Each number is 500 + 50 x the weight over the matrix's rms, rounded and kept within 0 to 999. Layers, rows and columns count from 0. Numbers have three digits each.

# up: layer 3 MLP up, 640x160, rms 0.156, rows 59-208, columns 80-119
# down: layer 3 MLP down (transposed), 640x160, rms 0.0794, rows 59-208, columns 80-119
up59:515563527548691537569435420365547406592473520412447528448508580442514398468454541471388467537494565445441574484537454444
down59:530447545553467451554483409529513628545587562458456444529551501560578504522540484550501524552538423564567486449520517504
up60:406522459571517558495432512522508522537565476570455449507499440558576459477488432459465516465481475404500535504619459509
down60:429369471526500461415542454551536499465480556537497439505502510463530509523518533498503527506497605511596416452541547372
up61:560494522489381553469472568515503458483448498529480512507436530524540542463526463445455512462579438549508440535451419431
down61:476528523491567457537516437608434492499524489487543511568538526481481433400527492474546558486544558509457510580489480487
up62:518521435561466489508476465438411509508468569449497395489486512522515563504578452546597556459535473462453413538466418534
down62:510570482429488551459631443578555576443560573500367545504513498559445488542449482467387476542545512447477405598501458477
up63:524632548518482488543452437419538575530464572420531526446375528511549483498621582403536490422529432555492438512407483416
down63:512546527534556455462459571547399601509545394428560480465560438573490554400502467452491409457512530599517605483566480527
up64:471474471445472456586557489505533494577547512533503499551559556583579520439420487422423368513448452410553447455470529568
down64:559648497500541513621484518511514481524605515596549622555483508363488473471595482557458505457472448490426456466446545487
up65:514603474598583434592478414510481481553551536520415532472477515514458494541541496539362517465557513468536510469487420558
down65:540461494508464564500571586392496469553586562516597561481521437480521501484527529513522504513535444501449439488519575537
up66:434467537539492488573483543465465421483447504486426395485443493556531567554410460662448500548425500452508389490597524507
down66:520555418604528543488535519562460486448453451542565558448472501505444451503437514472451528489394607432531443464569462512
up67:530533541527494483518501489465540572557564608572496505472587502513445581512549459503469573584505395534518456530593470519
down67:535569442540516521484489491465596389487482498418533478481517466428529438502484488396551494463514610566515408502512474487
up68:495514508501448537493391519471502563471505530423515514499462477499589494447536475476569510560552513479555425429619476500
down68:518550443497564506560560495504500460472513381528504530522482581442455529502469506486563515529482411438561507577412547459
up69:467564537483525582581437466444541548468473481536460584493448522493523512456483478395453482489621514546550442479540557585
down69:551550461525584478471549425559514547481523507454517502463526529502482473485502528497442440554502495555488498428486418441
up70:461462647474518530535536447511525563566385586534504474540476488532516534555459468517588509457536434447529498464460488469
down70:566480489464504475515485473482448506497552506486458561485485495540512575510529387469508519439508414506520473522564502503
up71:446441466499536433461511520460534451554435516440416549514518485467555466466505551510453467577514478479499476437439509536
down71:529371561506455595476532576582472423488552444469547511429466450510478529575514496590517522478538510520476457517526540501
up72:497479499519584554528471424514538433563462460495528480509586531424459486512453557473416618430553517510489424467421589431
down72:494543538524461458493553481439457471420557517581397429527456404502462530518461415464466555453485476523580503575494465552
up73:535492464579482463503535446496530428473460502511488529461547561449495553442447512553478454518435483391471535545523565511
down73:564484493530556451403541424530524453453513500541537500435407564513375448462501508512413516547426489475482432496511525626
up74:494439515481478540542482493450532432431628527524509488548530475466531498464555526503389559530533425415469489359451463566
down74:475408462418530512529498411479492479624534521453561497372571463518563465596507519424526508516492575469590459486448628523
up75:530554463550441494499488427513530495523441553575449548547539441440508509490547477437415516500476517488539489519563450377
down75:503487554416485502560462524448511604524494462482471473489599516418555460525498485480534398539521533479494516477523485548
up76:523484546475537541539491458523490534448514482504532511531573604619495542616471458518484526418427565554468482494418411498
down76:475574495496533472521480405475560547436547551569572427464592437516530570454568592543495531601544399511462467460469448453
up77:535455438494504491438547587404514466459477561539453534496505512534515516503443464462427527469457437493440532447621472404
down77:422517522377530558440475461562415495514525486505523436397562459502430567543512535470564441395538504457604432547503495519
up78:515493534526467597502488350575533447489385557500491498432524613494448497424470562532486453522497479533514445518505518536
down78:526510425463541472558482457497480583460436531571515475556547581519567464501468539491562528500469438453475508346535496577
up79:437538453474485545397515418552575509573390553543508555497458477533501480632522526493515605506440478380454518565505479516
down79:464450430486524492538423468521485503496579531556444473640481465542451575433427469611538483488516523555571504496495507583
up80:408510545521455488428472484425474458532481482474481542461531514524549467429496450536503453509530517509404531482551459455
down80:522530566587528553540487548505512511441535506509590441491521456476429555601551520505472489536420464475502501472459500516
up81:524522514445433493469611545559468571451544459540515546477466455512436427563513479530457426417449553574454432469564454582
down81:476440568507488467560530518453417485575472523456475523530461466497545488489535496582565513453479505474543426415476561573
up82:579520512597502543415447428544542530596492615483410536482409561604476458479560576503481494505456552500553492539511564531
down82:568466477475545476477552476519311504442468493508553411495518503426559455467528476506444439498555568506586496525522463569
up83:594464513520480472555464496452534444469528471435504504488508449543498615445483536535537487481498462456483470387540526481
down83:530492465459497392466523463530534425454543577486518617559576512523556570448518597469368532509488596592508485444445508537
up84:495519448496453415633494507499513538512420484483484517518541518561507443511544526609405490501474451431487493458543461535
down84:450492457575444483444493455443535523477555522533448418491498430486495456505471511494519525522476478495525475478434484496
up85:558567532471497526463617549562610456515477515491559511544430569537558468559535483420539493457504461488461521484478492517
down85:585535517548517581523500501397488608443556483444580472482505425453550471431477523432521501597577502458522554522404508506
up86:459539472477443388444479480562493561509464537491540495496545496489541565530447463527467400551468428592436568444529466446
down86:508547527486586544519363492423537445441595556492505519539541446566441583440445542523414430445493521543479538466475543509
up87:413547526536410500528592478432453494575489413619548481511529512504438474570492493523510584441483423429589641507488462507
down87:557443485479487508474548601534551508444610480464446492447500433566532509496427466471461447618466472494464539500497459498
up88:523528548420539443602578430447476528515535486659401476450441529571491627480536441470452550526544465489547469522519506529
down88:603475374505439490514487561480510504453485482420437496437551532485548556423528586547436462446544501419489527547549506525
up89:488498520530479500607439496515603619434447558554540500433445523577569565590521473476479482520463498568476542486398436412
down89:523549508491508531497392470433464553537484452587518471474540489512538426512586483582519583496493478564458540581530510509
up90:568484421558546497477401528468510513496570514469496528555508505505553602464515573453429487480520473432446553472501499450
down90:463443520421602518538564568601518422533519538449560531413513486484396457541545547483501529550445453466492447516532522456
up91:415543523566510464430522409536530528576524467565533522516525529507586619531465457480445522389474493539477555512567468577
down91:573497467468546423579553518437492502454463527481523483554526489483512470468453502521561492534493545562468494659461400473
up92:506460510490444484467447463475422589560467541539443497515543472368449476552490482567503470471519572461520438459467473496
down92:375538417445490462442570477555477504563508500533501499565522537544441525430601532517484555478485460474496496519527416549
up93:460419459532572544527551459477514452520487521525432483434422531468573471525532465536513513503499517487438506539476487501
down93:459481506508451418573509483555491616534561560451537536527477410596518586480427539435435446542449500451460491480554583399
up94:461468516560512378505376501441371438471606486564467428471502479516572555532596523506408565511464563472484431551416454585
down94:483511492451553526538493444491434539475523609454474558480478548471454540613486509574514569525529487568527506542530475430
up95:509490454494500468489470523481511544463429520484477540509558416576563642565460479459468532423493431462478532559475523527
down95:433519512461440525532539526487450445506472531476545482533508576455475614626531504468513514521551544497574507541408472441
up96:486594501519553522492437513465493437436548483475508449460453554474540482472467506479401526598600458507491581486526535579
down96:532560467385462566605501374526481518516396531460508568602634511566458595485575441524522595426576553476530524511517487370
up97:474497550432567474487522483487484453522435577503540553440563528530568404610518482476506446535600514428495498448534443512
down97:508456466521486531506514502489429495502527439417480585453428438479514404478531437467524420523502514480554504463501567401
up98:452520527556460458615556533455448529619474524510540486470484507538564518574535450557484539441518497400599547516422502542
down98:595513477461540572458454556515513481540505562488443482589489363498441491410540495455458492508544493512517693391580521473
up99:416524402549543495459453460494563477456524596510450526494482497563468500551558445527506422491523541508400445508487483582
down99:523529551519427469494459529518538578455522432523445512491451399462512552492481482556513467516490439376646502534493465513
up100:453515596554453442496520459522575536528532525487502609459503525504523607543524476469453465504495500515516451485569490465
down100:441515600498537514493485487494523506428364529411524544443443545488435576438530467527456530528456524477510502529471586506
up101:521513462537510469498544492497414522455518493542543531472482485513432515522576507547413537365496504459462458562512514481
down101:461494504411454655463570474437468470486533451545542552566422587470527482487465477508474518524535478412530478502534503504
up102:527532546482385506513523566499531537533485473525547472521541574456476443538435543534563400410537508502600535461564493470
down102:413489605440468477454387399432474524475656488452470579574509643459453461399465519458496469451410554626536578471485499619
up103:416535617475460526472439457477486555538519453531501481578535466454510515500509606449562535547566557577520541503447419445
down103:520553548470571542436568477484498395446486522454500564479443532481595531446537537443581483512412457436532457532408489486
up104:514523498521556551464539512540495568565546551476511505397441435501494574556507518444538654493480516548507464524538571477
down104:480588463520459488657515500489498508466523444434458455490550419485486517523407488451594427543430473561364597539571567504
up105:459524499429411542586556539471547469523525537529540567477520487494497499465534535461510515485435590441549475584489514454
down105:362504500561556509434427476584417495505440544434504532573486458576470599545458514438526522532508526463519551604457460551
up106:544574402530448464558465557510512474500558444491525512505459531549526411486469504564489513468498497479452518401470484524
down106:480484439431554547506539471537493477505456506509607494496546582504459462519525496594503455534531541543419522643515497367
up107:579590512567501437467567480478496578494548482535485498566517367499445567515499476482359619478431516507436563467426421520
down107:459528596495499525571430512419483456396477549405518583409467527420489455487513551611515407530482520506494497436544528584
up108:506498536511550492423426535545567548501497537536493468571495499537518578397577528506499577560509568406538468470540458485
down108:475522515599481571438461528458487454455538453525452584407507513549503448486526438471491455504519526586415478550430506458
up109:585435531521494478504490507461459568515485490519436505551522498546486523480447570489496546585494484507600499555543445478
down109:553432553446451436570524512523464508504561482473462507474565447477545499513468514459573503520506464555499482519438584474
up110:393486529523499495484494489521521526525552431582472489538548523484476564354447548516516532464475511451542489502496439540
down110:478508542517574564460451483536565525449491454534514495593514509470460463468478516506448597512424536420545514444504470566
up111:466546385552551399516392557444532450515442475566481504475488530497500568498442456492394422518524473463453521311415460456
down111:456423412562513497533454605499496527425455444436511418406440595578419658488526540510545525536469617541486594506552553561
up112:501470429460598520503468489542602452544531573502454536448469548489472464446599468426503540473437513502460473563474596515
down112:445497557496461482446604518526475473410516419453482488461514482431420410393560482529499636442464481446551521467497540418
up113:433529555547562547476470506490565468502540475545516452515452442516559521477486456519561567521498499451398517431463492421
down113:499453415448522485546527488530490536529493562519496511483508511514396583518554465468530529489522471456519485498488511421
up114:430536432509542466435471491451468513507529543507464606586509409535511509483567437450485551492529420497482484506406433418
down114:503549518417512442464549478462479454460478559476524504435510559572523557507517556467560391532515528561550479503462506550
up115:434598542423517450626467522529586491583429585539494501463452473504484526377540492489511451542494501495536474538431474530
down115:491493529560501520439507493516557568550468539489421499485596568469546446585534466463509424443434557439504468505577504449
up116:496496502519488488526575531583568430498463561552533465470464508472486493545570435522439466523486414475428452608468497507
down116:416508551541550496488504529473553454480474504429579419481544501580451548460481474499484397495438580481494506520486461438
up117:393446561524529535506509470465488552508424541501561506565518458515489509455410534479483468507552503490477439533473515438
down117:495445566543507537517530524527485492516545585507505524529536421502543505443484417464474466427534526532432539451506492410
up118:470370511504483478580526471411497558521513422488506573509497496576490495523534484488513543501545414504563501435529573607
down118:465550576560500463443489409596456514534488478546556456547504505478543395441508483597427514443489524548516470494402435565
up119:552522540538590506453490510500446601501526591583503584529598465475493589485567492394509505601542466546545564486521443544
down119:493402542481598544446452434484579537508589536492501483637490400420470504424589491467480468536508414458542450419527505473
up120:431455494488471526480479446427461483492611438518449587545475496471507570545499451482571567576586523497571470550467533598
down120:627459484498606504456450535556443512595403612505521553488476477610419445434520500521556551561521501487449477412479444454
up121:573557496411428520566489486577508536568437403582517484532496474401458504527458537505523568485581535553510518490534582460
down121:513507491475496598501522504508409496627521629505433452504451436572437459501503527467492446476509472488483511563512397580
up122:565548516545404471487457515478455529488500581514480531493443544556508487495485493482488478507550621551516395513487470455
down122:524463508554483449459389477460523532460526517531499566522451493486415558472521531536475474477450473525513533499388509516
up123:614409548565560500557449505534410573542587451566557551489516453558492456537456484558498579484450489479515419453468481602
down123:565491488463467592427499518473534529403448433530458459486495568433586488452513542528469493558482548421546478624542451515
up124:569491497473436621467511460483513571493519480526578448594530452471464477494504463475516559419536547520531421369535443455
down124:552399529553506434451461440539523346449559514455465433490517522420509488491480432436529583491476466544524517553526526600
up125:566517398543588510492444543508398500551522578542425471566489484501507569485512522493477465460461449494504528453493498414
down125:392517516505497500509538441518645496542547515498539525521634527557523407488560533524505647497502507563563464562481502507
up126:404561524532595574566416505506505486500499487483517440578531506464430466474474601464579534466523441514540518530447535463
down126:506479562436484517500479442546423587485550549505565542497542517513465495436562428458464646423525518423474484512452488568
up127:484437505496502466465490511526512416550519450628515487502450460523489412412566501500499510493379404466511513536480534520
down127:503537484520373537494481505499549448535463500557453478617561459492572482502507538478440568449529454447529456492433450591
up128:446518493404466419488551475473499490557416521475484528489463562558428402516531449571424490482526415473374441502437494484
down128:481503483488537511512530484495490570462492501521487487452464530502521530570467570663468513556522563492514493588560555425
up129:546475564516568468637439503531471522563540404523562451571479458541564594481459461475428396425429506511474512567529474567
down129:520511577415545506501576406536461381426490461517533564596391573603483404549530366367508367444475489456562461564473508528
up130:534553478384465533549407484475499416551497481540569511511572432502521507444476523552489558501543522493521554452498495505
down130:491479537489535470499479493596494529440496573551452479517375362491486495550521528490531489541461471592511542490528476530
up131:451529488488496414523512595544514498539403396542520409529466437559410468483451512550458419590548594437558459604589480456
down131:515418490520575489458491480453508443522553595455514584484414562528495523546526513439470552464509469550433556507412608496
up132:516481450579497452497513516531502451463521455520457481507466539482433455485514504536486544413503499532450512561414571524
down132:553520520504472512498568461508644520509478538631562515535472478486471467444532511466487419523526588503490477523430554518
up133:519400450552525551483518516476610478411392517552429561461497556547504418462501528426495493581406512481404539650504564543
down133:557548413583495537592412535545487529482418458469422483461608495582514529535569451381457423517497508528361481584515502520
up134:569507589589457450441513463526500537474491409529516513547574534472481514555524596468548497409445519530495546443410430565
down134:520440485439365468493523538466437506454556448534546520503470525486550473524522450511469423544591518593520424501510492507
up135:561525425544467494529514469434574470569429479489529445519427555492540481435566476451464594485495514541633421454504462486
down135:550481401536534471446485450498443503438455573531552505487421425462594476510458432564492424516389510494476485599507612478
up136:492570528516502568572608498581505426501494443521470504498442480466553521619587529451497487480467403458424422533489508521
down136:518581426430458513482572497533460486428508521508518507557443475448494599472404524553448503532593568534617435559537583411
up137:490459515552512486558505519584473479467588457563550507477442448492544470477480551521514525526562441482580481424495471531
down137:531425473510540513482457482519482477431496468484532557522441469542495515521493481525591569480520501460477462549455475495
up138:482538513443493518575390559535567421451557475553528515500593548523467515494604495515523434583513496499471493455478499489
down138:538532486532487459461540445510590533544559490464501470544455516517540451487547512483463616518495518499427469464509444536
up139:588512468422513488484536457433499510501458525468453514561475560536465552498519478501570525499472437524447487480466450405
down139:418457561489478478480576537504469496510502472507546450565426473487445596549585517504497550528431476520549470465550565415
up140:591499512555511460546480464467534515531542449506479563425483476533462490447575460537512458519466565412450544488557431488
down140:387493560473506447460541445589514512504568526458498550521502492513429562551428564426491451543533590454534497537477566495
up141:486518442466476513513546512486590501532473473550530510531495426522464535448519401491501464457480485479567477450468462551
down141:513477419447521565549524507519515536519595380500485463483444512447450594466429458500504558488481452451564495510534479526
up142:421462463514520514581408434507436493594480582557582495456482498415501611615519379426436569423479450430516397507450527474
down142:385500522490425497442392493477410470419642655423475506520523521455551587495551556525491563517459457463476457541464488500
up143:471474529478573428503518550491480468484530452450422501439536497460549568468547455557471518544648550510497398418495479496
down143:562562504410518579432455538507491418484408561482554519521526494421507404476514458512481413438380438475510547600521413556
up144:563554455518557537499515470484523493481472474473564524515478546507502560543460603494444575561493619481437455477461499518
down144:432474554457409462444330474537474410505494582495507526362499487598495524440507490505523470566457563534461498507421505542
up145:445476549505579511457542477548458522527392531532454473598465469635486546472470385557498415558573527431528569612439491411
down145:541494484557578460537387451417485446388559476533597465432549497483547441503436570528535569509461533547490538562585567512
up146:459519513481551483513531471511475455526495482482566437524495450484503514504504514508520552471417496577510594474467461514
down146:468555522489467562557480481534544495555499493511432486496476617504547508519537456467464525504577441408528476427574531443
up147:494500541533501585475519508508492552599513482440449555551530464519510510521533574504563465490536446560522473390549515587
down147:530522501482571505437500477493540521561543379591456366523471517521498462512559538492505497544509470478461532502476627474
up148:419390506551503476640462572448470529456497535601443504550640481451558507503521450536535459556529541532487519377524544507
down148:558469501549462511477552514457521519550638511586528551417404461385420506569556522463571525455502433513525446571468474475
up149:388514536528482485491436490547497419508500532537545515466557477502417543489500493480563547535533477531555503451462481522
down149:582488497544447508422499551397521431466496412439561440408535459447496455597547526506425515507475466522475523475584503559
up150:502483464422423453522499412459505458509516574430491521617533597531517578371519456473438483506474486489535507479465384498
down150:482466533488437566507510488488502488528474525484483420501545539504425592521455526478404453519462575459389498538484480515
up151:506543404545401565466411605584515545568455485466520501533511496528529603508477449537593415432412392485473481496464524503
down151:353482526518549601504484413522409510461524420441443544481593491444446464528532481491465536485511481497556512534534523563
up152:472433526599508488596439330519515463437542482450536551499532559421394461561551392461488375539489465470529573475567540560
down152:442459490511461506434419474523405437494449480563456464565487499539538473530427491506551467474520502460576513515563465492
up153:491581460424437498462546463501582468530509454507481523466551611526354511631500568525466468531488538592474512575554432460
down153:466459469488466595533520512444449500541557539505561457499453507508471602416493480506460427610516454542405530580494506455
up154:580478521620420525535402475469500560488562523576507500529445536507476436444532578504453556483503446431526503577469436535
down154:514486551456519412440447483547480581552421408474550504498521554598441434488489505599459446498426474485466450537482551449
up155:530473522587457498466400503403484490443491525582467472486466373482520581531531458444497490478539518414495440522423487513
down155:482443527512579450505515614568452499476502480534515424517563427440488543575529475456535563562452391496471556505496446515
up156:487609486570448440445447468475593440447529427444621481490392463495459520460527533493471587499465565466559425479487473500
down156:464492446521458429392513526489514482503465553458385528448552464588446556503499443484507523494478550580539476440540399507
up157:489421474477517445535511535577538493518426551537493536539513481429454468470550445478577468563482496512464486461458451498
down157:443494470472514544567489528562487568466501430611550471536582392453509528427527429531478493549517523491520407495500453481
up158:434563481473528442460485555478459481506484551401535506597374583490497508485576423465518429482500507523489449430509554535
down158:591454596497559578536435462498451501554499490509641511515474500474474548494407537477490475488459534497380599495485502566
up159:455497478476545519481422474453474570566435526516470502517503463509513479556492467528529478490520520475561378463580434601
down159:549569463547533486492542530514421488543468473496563494509459514540461499496537485476562427486524597484495445514521542568
up160:475427568517431417477388439509556467497531425508564595597570510509550487426498462433528495531498454567552452565501531589
down160:494426458492556460530498442553456414604528497471454531463582417486495549467459466459599469581497513458456415502472558534
up161:590551553515464505515502547552496433486438593503401546483508445575472523463507372578573530544477517446535394452616516365
down161:420515420580540561544506439480445475528462435455505431501557576462534549585414597444539505490508557608493620557500510453
up162:527506491514417474413510459522549565637470533522537484495513513442454585429477458446527456410485501480474525529445593524
down162:570509541522509518511460537547500445476458488539405585421476522491630533482523588518511519493486478462466478455511395441
up163:559487512434558395611473513477483429534500525566558586530568528517527564514482448516479455442432556550535479505528470484
down163:455407433412413533484474557487511475510496491533512503465529509520474511537565456572466462539468409495512445535597473425
up164:477554507529477395495465471545426484482497459603465500504515551557505459513524510545457545550521488555517482576416546487
down164:446473469493453628527602452438527506491383528524567501457457469518568479505466451466426444395546455485544487475529473371
up165:608572504480475444461526534508414498483486491561476548493537467517573432628482470485548505578522459515477598673420488499
down165:429545438390431551483481559528550403518503555507573500542458533475443520508443536504525555424505593527488423513513496543
up166:424502439591478523464588450579529498432530589500537482459449513546586482533378418518451486519442410464449519580545564437
down166:591556518573594504582524478400533501519541562391448509403392556509527547465588548469527501560513502563489604572506495467
up167:476578540473452522518575507434611511441501656421442437393481452614536547513481532492453517549517504519537570531393468424
down167:450460524517553494550483522512462482452420399458589528523473475546431430532477480481483434517532479428494503475561511565
up168:562455514513583463516546548469480437412480500465492552514545505556519504559518516539483468465421448552513548383510458481
down168:561537553499598470505504449465492500500513491447496512475469490524497524534437531528509490456445584591401558559467553471
up169:492475418472493516464467489434467515481479501545543485503462474539614544531474513489528460442504451454501531454512539556
down169:526583540492445510593451346543432468455529566542477448578446506464458494576552531531458519521439526532500521538469546478
up170:525498456388442451488520430500490514532440566499456488503534512540481500487519559472546525476463471450587417558428487461
down170:540492548559479503622572470502496563536590496445537464444498465599503459482528465538474502508467474566455588462544530524
up171:522507458430494559540478454545613511435522666448480564524473508523469468499550557481606424588573450525486464449468481401
down171:537497557490563537483505475453541506529558673442494488482476490422492452503506604483568500499414442584482459520566547495
up172:470550485476636459523596545598424455420570419644583559511436466475557495463489508578542509511475525536533495477533437536
down172:456533482579506432457511447515416486580577502525571475518600548545455485578558515565546497443476539487465420418434495419
up173:469480380423490540589513511482454474474579493529448487557579461488437511425430453568516393451537523441519426492535468495
down173:482415470527544526544456510503576480553483435468546455544509595488493531474479497608455389542454431513580502564504528462
up174:559513565509516504444462478620466512522535484526443516575571465457460487493415499517441546483439509532457588557482502526
down174:532484515480509515502532487458455481548492513379432477400499471428509512533535488497569498482483504574579415479397611547
up175:581528461469519408442388537410476517544445580555493503501448442506524428506478483558515466524556466421460423480530500569
down175:507490472563447519433628500442431448533540612510488527494555511415471378533556523481500504528460454507477436573469538560
up176:478460421518479530472473453570516456530515495490515552469525544486517543581457506547554504531496430395476543458504514560
down176:442430488487542510452470547516499499483526530459450556526488522464490521490528472507524536511450478605453513476451489577
up177:558477516407503406483482485522451518416580530470433562463513544498469487520587434464466524610405517491517486474481424513
down177:465577483516532598526446536478505448493517481572494423563487487564532555448516444504530485455503516556483499475452497521
up178:447575537527465407552461514600418511515473566545554505487458572499469536550543447548548478449513570480550484569467508495
down178:407382584538415510456414584549529485465485513451514543549507523535498463487450442581459544503463440437542543596451363417
up179:458592533507488555573466446396453476457524458523453509499448596591433479552454469479472501512452565505458447478596537607
down179:472551441515464622413516495477536544428471509442475428557501461558495431417532493586506538551538513456535518479462471536
up180:482569647548491548449510532477524515509476514537504514503460543533530465455533411463457491467439424527631438433546579485
down180:638632607424561385473506533450519614422525447597600572539548559505540460445524488541456504554575572471461496487419426441
up181:637417536498508451533434545535522524533532409511447506578549479474484523564540551505394500557442469444526592513580402516
down181:544507441494422502418478550538458460526478542522467618458509535503463482416471498574536484529464507446532343469496422566
up182:548536515513469517600444518526461531575478496540498520539466494479604579498509426514429536412538381513452580505539440489
down182:520561509519391495447509396489479505525412568481571543553644460434500502505535522574445531509429449508572459446462458451
up183:452495481485426539398547507466465464468390512503530483496551516533511491482513607463480518556467410451435441563468514517
down183:518594511584477419499428495505464469450511589485521446610522551537470481455506494426491460515471478549452538463573460480
up184:533516462518557529492537444511392464568443601597581534585606500453590541576580547470464493614490545388489481516536478560
down184:485539431532524459608578455552497495500430514470480582417546589459482501485543461435521508514447417446467418532461504546
up185:544478390451576520509545464503545574497558445548478511541539468474471539514499504477550577452554514460475417473503430533
down185:459526496472538538473562512535490556460481458514468528485638515438480573481506505444458464451601458547415442492371539427
up186:575472495519564539495480596531493475569470539459528569574428503514572459495471471440589479542523453518438519490518558518
down186:470578526523517576443527497463555552465480399526543476458453555544475453583484501519571535397554578580513485559540435403
up187:484499426474533507494478509506411489458546519546433528410404528524458557501513449576565439410521523584496479570540450550
down187:517597484518491428515522421477592497481614537388480439480624523513596461587452494543557390481523469427531522435580505447
up188:446513502381469498521481520484458468523504456521408504531538498495508562536487542595408499450531513442511571470517531548
down188:497488457508506467545455528529452479470512517545558488542551590537508508498505557423520503504447515568502451512445536485
up189:542471579437483520477468460589550446455558580492509483511570546505439563598493488481377505542549465472508552518453519488
down189:470526510510556428469433462466461513508541514472434562445539408469521488512460532603499563408437503461586485484511455461
up190:539474502527463526547487493545500554567467521561537513567564420473542461404514462493454469496566372545496452447456482500
down190:452523526470484481519474437523577523500483481597464467546419573536482463477609458537565526452423443546597515506576490675
up191:413567421541529426465544531438470470509499496582500532498505605473583482540503458521566449509591478522445483480592521432
down191:527392576535539545622381516540457513491485569474453448451400491482487595425455560571564432512544420528555520500556555398
up192:447598413457475602572470407590555434464422513529582539568613541508513503512437490486391468470481506557512562438465503562
down192:572606525530516523540491503579476568497572492573493421469446496425503535485495525512506558541454477465572591491498528452
up193:511562532592522554582580528564511581559554382508452411551436485595486624520446537556498454551433486437543393467496440450
down193:466431544555403443544525438446407351429516545523550417568552603556465437436559594393511482424435546473440492510441432490
up194:458444464430364486469478497554475518548540547501498555499501558434570501451451527444422426547599417526481496488409543490
down194:592502462556530518454562625475388568579554414528461554363538473560468547470569495456540527573488516339422469515464506418
up195:433450569605501520461530527487608502517490570508475433497437479483527488483546617415513562535487567526388571485501513560
down195:541445474527540400456514519461429438416480442539498504488542536544516435477461529503468601523318521512514466565527434425
up196:496545470575504515478484531469483459517497617488503479432498490472484450537494489451467547553552459428469503502532488435
down196:469489453515484494526501505538513526589551484546463452424495470547488522517485504485563479511572515428536551551397456473
up197:487507504477458439453543408478606501522438412571488489566495461516535460515582421519542480555578508553545497501555494476
down197:463547463544460598449540531538453429502613512463470550484463546565499543537468565494503624455438392523502583506524505506
up198:442479517549455555519511424466465420553475478439498521437468560432504516518506510501554517479494434438554459507536531509
down198:417500463424527541383470508477475480393488471554479511474574523484507445514597486454536494543484535446496441514558517581
up199:518418636493441607475554605576505429482474460482518547461442604511491632482560484595511501515537472559593327433453454474
down199:503416432543484380605449564499569434599519468435443495548472483439539598544447442633400489433443570458480448456412543448
up200:446523447464522537459481403488522557526447551570443572496495434466553598559481545437476540494466484533512515515510521565
down200:484536462483456545499536494467477539419488514508522550518488497486455540443467600456496668475439492580499588471544469511
up201:540486477454526541385454482527370524538519448533460607551417457527446482528572412433542444358507436415543457463437413498
down201:471585567550578610483549467539388506478547610490499454490461512464491512502529472546493433378465497475574552486494468454
up202:529551503464484594435484532515494506499535500570473492539558519505567528486446486492460492531576495494421519485519516543
down202:511526589453502508453508505491498485455468505487501451521477489410487460494467564500469489524507506445532510529477463514
up203:412480420490564462456448499484539563484553481439440479586540600509505419428444416572410494420362529431452539542539509467
down203:498476578534464506535546542524432462524525631414551497448446518519435450567530451543525464537497576590458446480486520543
up204:469524498442434428520515478587466548544548543563453466539495555467441473550497529581489500493479466509436499482529489536
down204:506452440473561488567416554543563396462462514514666457568500421558548437440477455490503546455517513524522563579537473494
up205:388570565508467400459520471476550393524480531488497441536550530542500485541560529470466513536466464469596552507413512555
down205:498538490541504555544537494574609492478453457515533590514494472536485495508545463490482573503512521525434526516509580488
up206:518480545569489447594608463508561437553455481465521539470393479532534610523505479568484547464432432491516518530568443452
down206:510541632495547580594478545564587485518465618497488558490480489492534440471518445445443542536515490488379452534452381454
up207:374571479435547563346546422516544437482489414469486429560495474524510541427462511483474508466552455493579454486532623414
down207:580584472532513430498548520490494657496491587457511556481490540440447467518521514566543491524398547525561479512478488410
up208:489581527453532610560487434415567442480463535514511590606474513571504527493456450541461496462471543482375523478448487496
down208:523520464521474568531525464432529570396557574478554564521389521497499463480492383533534481522541524548559472506501453585